Weights of a small transformer language model.
Size: 12 layers, width 192, 6 heads of 32, vocabulary 3491, 8.46M parameters.
Training: 552M tokens, 4209 steps.
Each number is 128 + 32 x the weight over the matrix's rms, rounded and kept within 0 to 255. Layers, rows and columns count from 0.

# layer 7 MLP up, 768x192, rms 0.14, rows 533-567, columns 128-191
[[141 131 213 114 132 120 111  98  60 107 164 137 151 140 133 102 112 119 129 171 171 126 125 142  92 139 121 150 187 150 145 112 165 153 143 101 114 141 127 113 101 104 137 125 164 138 108 155 117  97 120 163 105 128 147 163 184  78 132 127 143 185 176 151]
 [207 150 104 160 128  42  95 132  83 167 121  95 180 122 147 164  98 112 125 120 121  81 170 153  95  60 119 100 147 121 140 182 155 128 142 112 124 164 131 160 113 136 108 111 230 138 119 107 160 151 189 145 141 208 138 128 169 179 162  82 127 125 150 102]
 [125 183  71 143 113 149 133 101 108 126  95  82  73 125 166 158 104 121  91 114 117  90 112 134 126 121 158 142 151 114  82 155  94  93  65 141 124 169 182 204  69 171 146 136 125 118 145 131 191 170 115 146 125 172 146 171 138 138  87 132  97 109 122  83]
 [134 141 152 185 109 117 132 118  73 130 142 115 149 116 106  97 126 129 137 145 190 160 109 122 130  91 141 110  91 160  78 145 186 157  75 100 107  87 181 123 158 177 124 108 162 113 155 170 190  62 192  88 106 151 106  99 210 145 166 141 112 153 107  94]
 [ 85 140 156 132  44 162 125 158 145 159  84 147 181 189 151 103 105 114 145 119 152 140  97 134 137 151 128  84  92  42 135 158 113 154  67 131 148 164  98 134  73 124  96 143  83 134 137  81 159 105 190 166  72 140 141 123 145 160 147 123 122 139 115 200]
 [113 105 122 131 110 112  68  95 109 119 142 173  76  92 127  82 142  85 143 191  54  78 115 168  95  79 147 140 124 100 120 118 129 125 119 117 145  75 133 128 131 103  70 136  50 135 100 134 142 142 150  98 100 153  81  96 151 138 132 172  93 145 161 123]
 [193 131 114 149 158 158 158 125  42 148 186  89 116 128 114 104 129  98 105 111 120  93  62 114 110  55 150  73  32 113 101 147  93 102 100 116 146 114  94 155 188  72  74 189 164 107  96 110 104 139  89  86 118  96 135 109 129 119 115 147 116 153  58 166]
 [160 139 109 129 161 125 116 134 127 118  81 113 145  61  57 130 105  70  91 106 178  56 106 132 125 120 115 124 166 153 160 136 103 176 171 106 108 124 114 117 150  84 145 192  89 148 138 141 151 119 158  93 128 117 102 175 122 216 149 163 114 143 160 121]
 [159 174 109  68 122 104 111 112 117 171 170  89 142 116 157 109 122 126 110  94 187 136 117 124 131 118  92 128 135 160 139 134 107  83 113  63 138 163 153 136 115  92 122 108 101 139 109 130 104  91 128 123 143 126 101  82  80 101 131 167 145 167  88 135]
 [ 76 129  83 134 102 114 111 159 113 133 150 165 160  81  86 142 184 151 188  85 144 138 146 154 148 112 113 149 175  91  81 185 118 175 122 147 132 167 104  98  81 146 165 120 106 112 141 123 133 141 137 156 164 110 106 149  88 140 137 142 129 182  48 175]
 [152 171  95 126 170  83 131  76 142  97  71 132  89 156 164 119 132 113 168 102 134 104 189  73 103 167  94 101 135 151 162  98 107  94  74 184 122 106 149 147 124 125 133 164 120 160 183  69  80 117 136 126 161 115 123 140  91 171  62 114 194  88 116 144]
 [105 102 124 159 159 111 195 100 106  84 151 110 122 187 142 117 135  97 132 161  86 133 155 137 154 118 115 112  82  86 141 199 135 102  81  91 163 124 143  79 124 129 121 130 157 145 118 161 177 130  70 141 105 144 125  98  47 203 127  84 148 147 131 115]
 [ 82 142 116 136 120 128 133 107  77 163 104 147 104 173 136  93 147 106 111 135 148 140 112 105 126 140 148  54 127 117 131 123  86 157 128 114  94 100  88 201 123 111 121 148 159 105 166 116 145  93 134  89 138 130 127 112 104 103 113 118 146 126 166  89]
 [ 70 150 173 124  99 157 142 112 132 126 135 143 136 140 137 110 121 128 111 156  97  92 113 175  91 166 158 105 148 145  84 111  98 153 121 155 133 120 126 102 169 148 153 154  79 145  90 115 149 140 102 155  69 102 148 160  79 188  56 117  92 161  84 135]
 [163  94 127 137  91  88 103 101  88 120 121 114 133 146 132  93  96  98 145 180 132 174 116 139 109 194  98 179 176 179  51 132 121 132 100 179  59 133 127  88  85 112 109 122 117 101  91 116 170 134 158 169 147 126 143 197 169 131 113 129 209 188  68 121]
 [126  61 150 126 125 161 140 130 115 104 149 141 131 103 175 145 105 108 137  84 192  97 105  71 144 173 119 105 100 144 100  74  66 153  89 176 127 140 134 147 112 146 144 132 135 169 151  73 124  86  70 138 119 117 134 157 170 129  85 113  97 123 128 193]
 [178 109 175  88  98 169 155  93 119 153 106 162  86  95 167 118 131 132 101 117 165 148 130  84 185 151 106 126 188 113 136 152  82 104 155 139 158 149  90 101  76 172 123 148 182 104 148 118 128  86 140 178  94 108  88  72 165  97  92 153 127  55 101 170]
 [156 154 108 123  81 113 150 154 107 120 178  97 157  89 125 112 111 108  90 150 112 106  97  87 112 103 114 147 128  91 131 119 140  99 168  50  91  88 144 135 104  74  65 118 128 138 144 192 130 161 124  70 114 128 109 117 128 124  47  98 153 166 133 167]
 [122 178 177 166 150 169 159 179 169 115 189 165 113 152  97 131 131 113 148 147 143  82 115 190 144 171 142 146  80 144  97 114 105  89 126 166 173  70  63  91 151 130 115 130 166 173 114 146  70 181 137  92  98 106 196  60 138 153 108 166 130 121 172 132]
 [178 164 103  94 217 105 140 175 117 128  73  97  54 168 145 148  81 120 104 124  81 126 129  97 149 126 128 115  63 127 190 174 127 129 132 169 113 135  58 140 112 113 142  87 117 105 142 148 124 137 111 127 182 215 213 106 148  96 144 174  92 147 155 140]
 [ 80  68 109 109 120 125 104 139 151 129 104 105 146 146  87 111 161 101  99 128  96 126 129 103  95 140 126 159  77 107 179 121 177 122  79  82 126  76 122  84 126  82 123 108  96 214 122 163 135 162 118 139  82 129 152 139  89  83 140 138 122 147 156 109]
 [ 90 112 133 228 137 119  83 156 107 112 180  55 121  95 167 108  78 139 103  98 127 140  98 139 158 161  78 115 138 137 163 126 123 103 166  96 133 159 128 157 115 204  91 120 167 139 107 192 150   7 167 152 109 116 166  90 119 109 152 118 146 147 164 130]
 [127 149 109 139 116  85 162 116  76 115 154 114 150 103 129 125 151 179 103 159 107 111 167 173 136 141 110 121 128 169 142  81 115 146 145 150 132 135 142 121 156 135  49 191 104 137 109 135 148 155 128 141 138  87 144 109 108 123 134 116 166 195 138 146]
 [136 150 116 160 139  45 162 107 170 182 151 112 137 160 110  85 121 149 126 137  95  53 175 110 100 151 200 193 167 142 155  63 166 161  70 155 112 140 147 179 114 162 112 114 106 237 158  95 128 148 109 115 118 189 206 142 146 139 136 113 153 119 115 167]
 [139 141 127  83 114 167 151 117 155 112 137 108 121 116 100 172 143 144 127 104 150 125 140 134  83 122 100 114 117 123 122  72 138 145 129 170 113  89 100 172 126 101 113 111 106 116  78 104 128 140 147 157  95 124 107 236 169 191 124 103  58 137 105 154]
 [201 142 120 148 136 171 111  50 130 119 156 101 105 108 111 119  91 119 131 104 126 142 102  81 155 109 127 128 103 114 146 120  63 125 137  60 126 133  96 156 142 134 120 135 143 183 146 112 140 135 100 144 103 134  92  60 148  90 150 120  73 226 138 196]
 [109 123 163  77 172 157 122 120  55 140 140 126  71 162 141  99  84 158 152 152 180 121 152 141 105  73 129 159 119  82 105 111 184 100  95  96  92 109  90 143 119 119 146 138 120 168 157 163 121 160 119 144 108  86  95 177 124 114 134 120 190 131 132  96]
 [126 132 110 144 105  92 143 110 139 111 209  95 149  89 185 101 111 114 146 173 132 136 116 214 141 132 152 141 172 162 152 172 161 101  85 157 149 115 115 182 112 109 134 158 112 142 116 145 160 154 101 114 116 188  97 154 115  98 161  73 109 118 145 180]
 [101 121 105 104 111  77  81 123 120 186 115 101 126 179 170 161 172 111 126 108 141 147 176 148 136 164  74 155 148  84 157  90 145 168  98 207 100  91 174 144 181 164 140 146 115  97 118 119 101 129 118 101 185 135 158 116 128 119 125  81 115 133 144 172]
 [156 106 111 118 107 112 107 130 137 108 143  88 105  75 125 138  99 152 132 187 141 188 189 150 119 138  99 118 131 101  87 110  65 116 143 131 118  69 170 157 131 153 135 141 118 163 156 107 134 111 122 131  84 117  76 103 105  95 131 137 145 140  68  94]
 [ 84 124 151 169 138  93 137 122 155 109  98  87 158 138 133 136 126 150 128  90  95  49 110 146 103 165 192 115 184 114 127 122 165 128  99 169 169 111 171 151 103 190 116 116  69 128 113 146 133 124 164 168 104 128  54 136  82 123 162 149 110 171 124  94]
 [113 121 111 170 104 183 119 114 108 123  77  92  96 139 158 184 117  88 127 112 126 104 166 158 112 146 129 121 153 141 135 146 157 109 141 112 153 140  84 152 130  84 148 133 171 115 154 193 133 125 136 149  90 135 102 126 155 134 133 149 160  65 127 136]
 [ 78 114 113 120 130 178 135 121 132 143 132 165 101 104 129 160 162 115 140 152 103 140 137 154  99 123 133 105 147 123 116 123 126 100 110 120 178 117 119 111 100 102  47 111 113 109 166  86 139 120 112 186 117 138 139 129  90 101 153 104 137  62 123 155]
 [111 139  78 136 148 149 114  97  96 155 113 113  67 130 121  94 140 143 152  86 130  89 147 143 162 122 135  83 119 113 133 111 179 108  80 134 135 120 135 149 153 162 169 168 120 179 164 198  77 122 158 130  99 117 129 158 147 114  91 119 139 129 113 125]
 [116 113  87 173 142 165  51  98 117 122 110 110 140 157 126 115 123 111 150 138 130 113 134 161 107 125 110 192 166 134 158 110 105 144 105 147 115 148 100 137 131 142 134 130 116  99 162  94 120 119 147 101  93 108  81 133 115 133 168 145 102 151 160 102]]
# layer 7 MLP down (transposed), 768x192, rms 0.106, rows 533-567, columns 128-191
[[162  96 109  88 125 115 148 119  64 104 137 147  57 125 101 153 152 146 125  81 106 123 103 106 143 124 110 156 144 142  58 131 122  91 141 138 139  91  85 161 171 149 143 116 115 115 124 120 127 138  99 167 140  80 143 134 104  88 117 169 140 133 101 134]
 [137 108  44 132 148  89 135 120  99  85 101  96 146 105 198  67 142 129 114 108 176 104 114 137 154 129  87 101 160 100 148 117 108  69 207  51 166 134 155  88 139 159 181 137 135 150 186 179  80 115 207 122  92 181  74 155 102 163 103 123  90 126  97 119]
 [104 159 128 184 109 122 105  90 138  94  73 103 129 156 132 113 102 152 117 127 129  67 123 155 124  77 128 176 126 163 125 182  49 114 142 146 142 101 161 154 132 138  97  98 133 105 126 156  79 206 196 139 140 205 119 136  72  34 111 122 133  91 165 132]
 [ 81 145  84 188 122 154 130 138 141 156 108 106 183 160 110 151  71 170 133 135 124 160  99 141 141 167  96 185 158 132 139 151 127 179 113 133 120 127 115  88 153 158 106 107 161 103 200 164 131 140  82  84 131 102 142 116 180 130 148 108 145 140  90 140]
 [100 159 216 157  96  96 119 130 193 125 100 162 128 162 176  89  90  84  78  96 180  64 153 189 169 138 119  73 172  94 125 103 137 114 153 135 139 127  92 155  79 114 156 118  95 146  67 151 144 124 161  97 136 143 122 148 125 157  94 115 112 140 139 143]
 [162 123  94  67 149 128 134 136 127 139 112 100 148 142 144 187  97 135 104 185 120 100 109 172 106 141 167 153 119 113  96 118 132 129 120  90 123 134  83 147  78 114 144 169 111  94 149  89 111 162 114 180 152 113 170 194 163 197 167 146 151 120 128 114]
 [138 120  98 156 106  85  74  66 100 143  95 146  70 170  89 150 114 157  56 166 148 123 142 166  55 103  64 114 115 115  73 116  87  85  96 148 136 132 170 122 138 124 126 149 105 131 119 152 154  63 125 132 122 114  71 138 140 154 107 130 166 134  82  73]
 [126 103 152 122 130 151 122 136 100 199 135 154 143 104  82 139 138  74  67 129 116  94 101  63 120 140 102 137 133 116 150  98 178 164 115 109  85 147 154 119 190  92 129 123 163 146 152 130  81 185 146 127  90 169 110 135 146 143 143 134  81 175 130 160]
 [108 135 147 110 135  96 158 153 153 118  89 101 113 180 174 121  66  94  82 127  99 172 117 114 142 185 140 173 122 156 156 137 114 167 108 130 108  97  88 143 107 129 111 183 147 128 150  83 151 132  80  97 132 103  92 110 100 110 181 104 115 184 145 103]
 [147 133 164 147 156 121 144 136 157  97 145 121 173 197 127 180 117 191 172 121 122 184 125 125 156 151 158 136 129  79 114 112 154 136 132 174 142  94 126 141 154 184 105 130 139  90  83 142  96 155 155 104 121 124 130 119 157 141 174 149 108 125 158 101]
 [149 177 101 109 151  88 126  92 132 161 124 149 172 119 155 115  90 125 161 115 141 109 153  99 116 102 156 135 118 152  93 136  72  88 134 129 172 109  96 157 204 168 144 146  94 195 119 110 159 121 115 116 139 142 157  81 139 116 132 114  89 116 172 127]
 [135 132  97 139  86 180  92 145 119 126 154  84 137 154 157 100 172  43 137 117 117 127  81 130 112 134 102 168 170 138 146 127  59 135 115 107 132 212 103 141 125  74 152  62  81 128 140 176 103 150 145 166 205 111 128 151  91 136 138 117 137 105 103 125]
 [148 136  25 138 174 138 123 181 102 151 114 110 123 184 123 152 106 127 195 166 112 133 212 167 144 159 131 152 201 159  92 120 185  95 153 179 151 100 103 130 168 192 189 100 135  59  93  58  86 121 138 110 109 105 171 121 170 143 113 117 118 111 101 161]
 [113 114 112 122 176 159 102 112  92 119 128 139  70 159 143 113  91 208 121 178 150  92 103 137 111 136 198  92  76 162 163 153 101 115 138 104  82  97 130 105 100 103 138 136 180  68 109 124 135 157 100  67 140 156 138 115 137 121 103  90 100 154  90 122]
 [116 118  94 160 152  91 177 133 131 149 131  91 153 126 104  85 166 141  90 116 178 167  58 105  92 101 106 125  51 174 167  83 138 175  93 102 144 121  89  88 155  67 140 128 125 143 153 168 148 137 108 119 115 105 118 133  83 131 133 149 125 148 152 113]
 [107 139 118 143 107  77 123 130 108 101 177 124 113 124  90 126 100  78 171  89 159 178 167 118  72 127 111 125  56 117 153 111  90 110 175 101 149 119 142 142  97  70  30 130 143 150 133 176 125 151 165  47 127 124  90 143 135 112 125 109  79 143 136 139]
 [ 96 119 143 124 134 102 141 147 102 101 122  92 120 113 131  78 100 159 159 101 114 101 237  48 128 120 100 185 184 137 120  94  90 139  83 166 135 145 160 144  80 100 186 119 121  92 133 156 144  99 132 121  88 125  83 131  91 123 142 129 150 139 154 128]
 [ 91 112 167 149  96 134 132 118 131 163 122 116 146 181 100 142  93  91  97 101 133 142  82 163 128  82 130 177 109 148 163  62 104 106 134 142 134 144 135 140 150  94 116  97 164 159 190 145 144 164 142 145  89 111  96 160 190  63  86 118  89 132 101 152]
 [ 94 115  89 119 125 129 147 130 141 137 100  86 107 190 118 161  88 173 123 142  85  99 141  92 169 154 124 114 148  98 147 126 150 106 103 111 137  90 103 168 129 234  52  71 137  90 109  96  94 136  94 141 158 153 136 148 116 167 129 109  95  72 157  90]
 [125 116 110 132 114 146 127 109 101 118 112 150 100 148 134 116 125 118  90  56 138 112 154 137 106 103 147 116 130 136 147 146 129 109 153  93 129 158 121 116 117 153  84 178 137 117  98 112 165 145 170 120  88  90 136 144 107 117 130  80  84 110 138 134]
 [ 79 175 141 122 123  59 130 145 167 128 106 129 113 177 139 115  97 153  89 142 167 169 120  64 142 125 157 180 103  97 157 144 147  97  75 132 146 127 136 162 110  99 128 126 105  91 103 144  73  97  74 124  99 194 109 133 153  88 145 112  99 101 124 173]
 [141 110 144  81 175 141 162 155 128  87 129 132 120 158  59  95  98  93 105 147  97 138 127 110 130 134 101 154 104 108 102  61  85 145 102 158 107 223  79 113 147  94 168 182 108 120 188 106 108 144 126 132  77 115  78 109 127 131 147 150 162 153 140 154]
 [119 112 113 185 100 144 193  88 100 169 115 132  63 105 124 130 158 105 133 120 116 185 105 110 117 123 162  77 140 156 134 149 116 125 103 138 159  68 143  92 152 125 113 164 124 174 131 122 142 106  79  79 149  94 146 142 114 130 111 131 117 113 159 115]
 [102  90 131 155  90 154 101 114 131  95 181  92 106 169  86 167 126 106 124 114 107  97 115 108  73 139 165 119 212 148 184 161 164 194 162 147 207 119 189 149 173 119 189  89 148 118 130 138 139 106 151  90 136  88 127 151 132 109 139 106 146 103  60 174]
 [154 126 116 111 139 119 115 153 127  95  96 116 151 150 105 189  98 161 122 160 124 154 179 163  94 186 151 139 111 138 123 118 123 107 135 133 153 100 110 172 127  98 146 115  83 110 128  99 112 174 113 149  78  82  90 104 154 122 124 119 144  92  93 148]
 [189 169 149 158 121 126 129 145 162  98 135  76 117 123  55  43 152  96 128  98 127 149  81 141 144 128  92 117 155 111 156 100 128 202 158 119 119 124  97  96 114 132 138 167 159 148  92 121 130 139 152 103 149 167 142 125  92 108 154 176 137 146 144 113]
 [136 134 122 158 172 113 171 199  94 146 143 150 132 160 126 152 123 194 201 128 162 150  74 208 104 145 146 114 136 141 123  77  98 153 127 136 124 162 100 125 186  99 148 106  85 132 123 168 149 132 119 123 118 107 140 100 120 173 111 115  70 127 135 160]
 [129 138 118 156 153 192 123 133 118 102 106 170 130  84 165 179 130 117 103 156  96 108 118  84 149 153 152  73 151 108 100  84 106 128 137 186 143 133 132 123 134 147 145  98 120 127  99 130 102 178 166 162 139  98 128 152  98 142 138 156 168  87  70 121]
 [110 104 116 124  97  91  94 148 162 141 154 106 121 117 100 154 166 123  80  96 123 107 110 140 102 154 166 136 103  79 127  97 134 170 141 150 123  96 113 133 132 102 134 148 148 147 151 124 133  92 128 141 115 150 163  98 105 149 179 108 130 136  74  85]
 [135 171 132 154 114 163 195 188  89 125 115 170  88 184 172 128  92 165  76  92 121 111 151 135 123 133 123 118  99 136 161 178 174 119 152 164 163 146 105 145 131  79 153  81 177 125 122 170 114  96 163 133 156  99 150  69 162 144 100 111 110 134  45 112]
 [140 165 193  78 184 169  91  71 126 184 160 140 158 106 103 133 194 114 112 137 117  98  95 167 143 144 139 104 115 170 122 125 144 155 136 155 121  92  61 158 128  89 166 146 103 151 117 122 119 119 110  84 129 148 146 108 111 169  98 129 175 106  99 133]
 [110 113 112 128 171  87 132 137 115 126 129 108 144 119 151  95 135 111 126 141 146  82 122 142 124  94 144 138 139 193 140 128 145 203 164 127 106 114 165 124 135 126 135 127 172 169 143 143 122 123 149 103  76 182  69 138 141 144 142 139 170 168 133 125]
 [116 141 197 143 160 123 115 128 111 132 132 114 139 154 129  72 114  87  75 133 138 105 153 157 104 113 101 158 112 124 136 112 148 200 156 144  98 106 151 131  95 125 143 154 169 160 167 127 117  91 125 108 112 143  65 158 170 128 131 133 100 163 154 153]
 [ 75 171 133 105  45 149 130 112 145 140 131 172 135 107 114 156 185 169 143 118 139 153  62 137 139 113 117  95  84  92  91 106 108 103  63 165 159 137 139 129 149 161 133 133 156 133 106 143 118 171 117 116 164 117 161 121  91 106 111 130 134 151  84  77]
 [148 132 100 116 131 134 150 139 133 142 134 170 134 133 126 153  95 191 183 138 155 158 121  81 139 104  92  94  99  98 107 136 101 103 152 117 130  95 115 123  96 117 141 108 103 166 110  99 107 152 137 115 115 186 162 109 103 154  93 140 157 103  85 145]]
# layer 7 MLP gate, 768x192, rms 0.14, rows 534-568, columns 128-191
[[164 110 142 112 113 162 161 103  87 100 102 142 120  87  99 108 150 107 125 172  99 152 127  89 135  98 123  95  75 140  76 148  91 165 172 135 156 116 154 148 181 109  65 111 160  94  93 199 118 114  73 138 137 113 121  92 106 162 140  94 151 115 157  96]
 [159 113 122 149 112 254 182 117 122 138 104  98  84 115 108 147 113 109 105 178 136 171 186 102 127 141 155 122  99 104 123 147 110 197 159 124 163 139 105 188 144 115 131 139 114 126 153 114 138 106 113 137 143 126 128  90 112  63 121 106  64 147 103 118]
 [134  77 141 141 113 144 115 122 114 119  35 137 128 109  96 135 103 137 112 139 142 128 138 164 142 182 143 148 121 138 101 129 143 150  99 138 180  79 140 129 114 133 142 106  89 109 102  96 135 127 206 129 166 115 119 127 106  93 148  92  79 133  67 106]
 [ 34 173 175 157  83 111 100 165  79 155  68 113  91 129 165  96 164  98  80 156 121 155 147 117 133 158  76 112 158  81 146 129 122  45 101 105 110 181 153  80 201 139 122 161 160 123  89 101 149  84 163  90 130 129 114 101 122 165 141 142  63 158 169 132]
 [ 49 148 158 103 143 100 124 158 120 164  74 187 148  41 146 172 142 151 134 132 127  73 140 166 136 113 170  93 180 138 138  95 109 171  88 118 202 136 100  82 158 136 146  81 161 128 114 104 162 145  90 123 128  56 151 105 141 102  91  97  96 110  94 177]
 [152 164 155 121 124 121 162 107 118 106 124 121 145 127 186 123  78 111 124 120 105 117 150 146  88 222 171 171 226 152 152 120 101 150 162  59 116 143 146 182 155 148  78 112 123 167 199 109 158 144 175 106 169  27  76 151 143 109 127 156 148 113 162 182]
 [118 161 109 115 131 190 177  83  91  64 147 115  85  62 114  59  82 169 132 127 119 106 119 135 110 116  83  98 122 151 105 149 135 141 182  88 127 176 131 122 105  89 128  82 123 111  94 121 168 130 145  66 170  65 146 152 132 153 106  97 166  58 127 108]
 [ 87 135 114 143 100 101 127 130 122 169 141 118 137 117 155 104 132  87 105 167 160 135  92 128 104 140 147 122 134 131 130 104 106  88 126 125 171 101  84 107 136 107 132 102 124 130 189 150 103 118 103 104 147 145 114 140 103 143 140  87  98 168 127 105]
 [157 136 127 127  58 146 125 150  73 153 139 172 120 124 113 170 102  91  95 122 153 115 118 160 176 183 170 106 109 140 151  87 149  80 150 110 190  85 130 191  83 161 145  93 126 118 184  95 126  96 144 156 132  69  93 139  69  93 112  66 146 161 132 129]
 [127 100 168 144 116 131 164 171 106 149 160 158  90 115 128 111 103 112 150 138  77 150 137 154 144 156 166 133 161 150 202 132 141 122 122 182 145 133 195 137  93  97 118 149 145 125 220 190  81 113  98 141 156 187 127 117  46 107 171 200 171 133 145 122]
 [120 100 165 144  71 123  83 142 156  98 125  97  90 169 117 145 125 126 159  26 160 123 112 181 109 164 186 141 161 165 127 133 124  96 120 121 152 172 120 153  72 115 139  74 150 143 159 147 175 125 184 145 174 106  94 130 118 102 146 128 147 146 140 147]
 [ 12 147 132 132  80 100  95  99  92 200 125  74 186  89  49 120 116 111 140 135 137 159 107 141  95  97 126  84  71 192 105 111 121 127 101 160 145 135 136 125 181 142 109  85 170 141 125 107 153 123  99  89 129 137 139 102 182 129 119  97 110 172 198 146]
 [146 132 146  93 137 119 127 125 164 140 162 129 161 183  82  80 126 146 154 113 132 136 127  97 100 151 131 102 156  91 113 132 136 131 113  64 136  74 123 142  50 106 130  42 140 152 141  70 157 158 143 151 171 118 135 154 133 143 135 155 113 167 175 103]
 [ 72 138 120 154 173 103 117 166 118 140 105 134  72 155 102 139 171 156 115  66 162 175 120 112 133 114 162  51 142  54 127 183 131 141 166 120 101  71 146 146 109 143 124 135  91 158 199 129 122 126 160 182  90 118 132  96 106  90 173 116  95 164 175 137]
 [150 128 159 147  99 208 132 180 142 142 146 128  99  87 152 110 116 157  94 103 139 119 111 179  78 102 104 141 132 142  41 123 105  98 155  92 136 168 101 141  92 107 117 171 147 131  94 199 151  53 121 109  96 143 143 152 107 137  96  70 145 142 170 102]
 [ 72 168 148 178 129 118 113 136 122 115 106 127 137 190 133 131 100 228 101 133  89 104 200 165 135 119 151 139 127 159 184 140 117 105  74 126  86 174 171 126 122 120 101  58 159  87  97 104 160  73 164  89 139  93  52 142 123  77 121  55 194 135 132 116]
 [139 152 111 174  72 159  90 158  98 128 105 182 107 193 134 113 144 143 144 138 139 141 166 138 169 131 126 132 108 132 104 146 114 174 131 184 150 142 110 127 158 141 115 171  89 166  60 138 142 102  88 126 122 130 123 168 117 128  83 158 167 145 170  46]
 [158 191 129  78  60  85 159 184 113 151 144 132 123 161 131  88 123 131 176  89 135 124 150 150  99 112 201 128 158 181 125 174  88 149 137 159  75  82 144  88 137 131 143 125 100 126 133 119 123 131 160 100 115 124 117 116  90  87 129  98 185  88 195 100]
 [161 167 118 110 174  97 112 118 108 170 147  72  67 106 157 159 124 114 154 152  93 131 159 139  88 127 118 123 122 134 120 142 111 161 196 100 131  72  80 112 119  98 137 100 144 114 129 156 130 117 102 106 119 165 150  93 152 129 120 139 109 176 139 117]
 [116 158  91 184 122 157 117 145 131 147 140 139  59 104 119 166 134 109 141 130 109 119 147 159  63 123 109 167 162 123 103 125  84  92 152 159 128 168 102 111 111 104 147 115 148 110 151  82 148 132 143 102 183 164  98 155 170 131 155 128 160 114  84 116]
 [153 153 126 157 141 181 233 146 114 153 132  98 175 128 134  87 105  72 115 111 126 144 125 122 118  75 160 180 104 113 118 169  98 128 113 143 133 173  80 106 164 110 157 137  67 185 183 130 114  88 105 124  93 117 144 114 186 117 107  75 151 122 139 123]
 [137 179 194 146 121 115 158 108 131 115 173 126  99 158 144 170 106 139 100 175  98  81  96 113 108 127 152 140 124 119 190 120 160 105  99 126 168 177 134 105 102 154 111 164 147 130 143 155  95 131 161 134 159 136 107 146 108 121  87 158 177 153 154 170]
 [107 123 131  98 127 191 109 134 139 187 184 124 146 145  77  97 133  83 125 129 161 140 112 100  57 150 180 139 183 158 137 129 118 144 147 143  97 173 124 130 109 101 149 140  94  97 120  69 132  98  43 139 133 169  94  84 151 177 128 153 126 146 133 129]
 [113  66 141 201 138 110 118  63 112 103 143 137 137 121 128 111  74  67 103 112 142  74 155 161 165 133 118 163 187 105 143 130 139  82 104 142 122  88 142 143 149 122 135 129 131 150 149 111 105 125 129 116 121 127 118 163 133  97 160 139 109 177 143 126]
 [186 126 131 110 110 113 156 121 114 143 124  86 129 145 111 177  67  96 131 157 100 158 165 103 109  73 149 171  52 113 122 151  95 185  78 120 185 104  65 114 155  62 114 170 129 153 113 105 214 121 111 140  83 180  86 135 153  43 123  99 105 113 132 170]
 [110 178 115 148 168  98  91 184 131 151 119 152 146 186 111 183 112  98 118 144 131 153 131 156  99 115 140 133 107 110  70 116 115 105 101 158 120 134 125 165 143 182  82  77  74 192  84 155 123 140 182 116  48  89  92 110  98 142 149 128 106 123 151 146]
 [ 95 104 119 187 143 165 141 145 148 143 128 151  78 116  89 147 131  93 129 112 191 129 169 128 147 169 108 119 111 118 137 157 116 167 158 127 111 128 116 155 170 137 179 143 153 136 130 102 137  99 123 101  95 128 109 136 105 178 125 157 141 176 146 121]
 [171 162 157  85 171 162 114 161 132 170 130  87 120 133 161  73  97 128  72 174 146 126  86 171 118 123 108 134 122 151  99 138 100 127 138  90 170 111 116 123 118 108 116 187 126 135 157  94 147 107 160  83 150 159  95 183 111 101 160  95 199 117 158 102]
 [148 107  95 183 133  97 105  98 112 198 116  89 117 121 137 107 197  96 156 162 102 135 105 136 158 109  99 144 162 150 155  74  84 134  98 137 115  48 134 107  93  84 121 130  91  79 136 103 154  90 111 178 187  78 128 156 125 177 160 155 102 226 109 205]
 [143  79 106 116 148 117 177  82 113 158 120  85 183 152 168 158  98 162 114 117 135 146 115 135 119 104 193 104 134  94 111 181 212  98  89 188 126 133 143 141 153 138 211 154  61 168 122  91 162 100 163 120  89 118 163 131 147 124 148 131 153 168 110 114]
 [187 147 170 128 138 126 136 116 103 167 134 129 172 128 116 106 145 128 133 148 101 124 130 131 148 105 110 160 130 110 141 124 151 138 147  89 126 118 186  67 140 122 161 127 121 126 163 133 126 132 137 133 150 151 106 157 134 151  86 169 127 122 159 143]
 [142 145  92 122 139 109 116 189 107 126 162 140 143 142 160 160 142 147 113 142 116 139 111  90 140 106 162 149 110 119 127 100 135 136 131 137 103 143 167 112 114  93 119 120 143 133 124 116 151 105  89 105 171 112 155 108  74  91 144 123 154 117  67 152]
 [123  98 157 162 192 128 110  99 123  96 109 129 160 114 134 107  89 102 153 162 156  78 146 183 135  57 127 141 113 109 119 108 162 121 141 139 130 130 102 133 161 130 133 192  61 115 140 134 173 135 149 119  74 131 143 121 177 132 111 122  97 184  81 115]
 [163 151 115 130 151 159 115 133 126 126 117 107 135 130 142 140 102 121 130  88 129 123 174 138 149 139 122 154 142 137 141 157 167 141  92 138 112 129 123  96  83 144 110 122 145 165 131 138 121 110 119 110 119 144 105 165 152 122 123 131 161 106 158 137]
 [115 172 114 139 115 164 147 115 119 123 114 111  94 136 126 105 140 146  96 150  66  96  53 135 119 183 152 195 164 184 123 147 148  67  79 130 138 138 155 138 100 186 148 173 124  66 105 140 128  90 113 154 104  48  67  99 160 170 161 134  23 166 103  97]]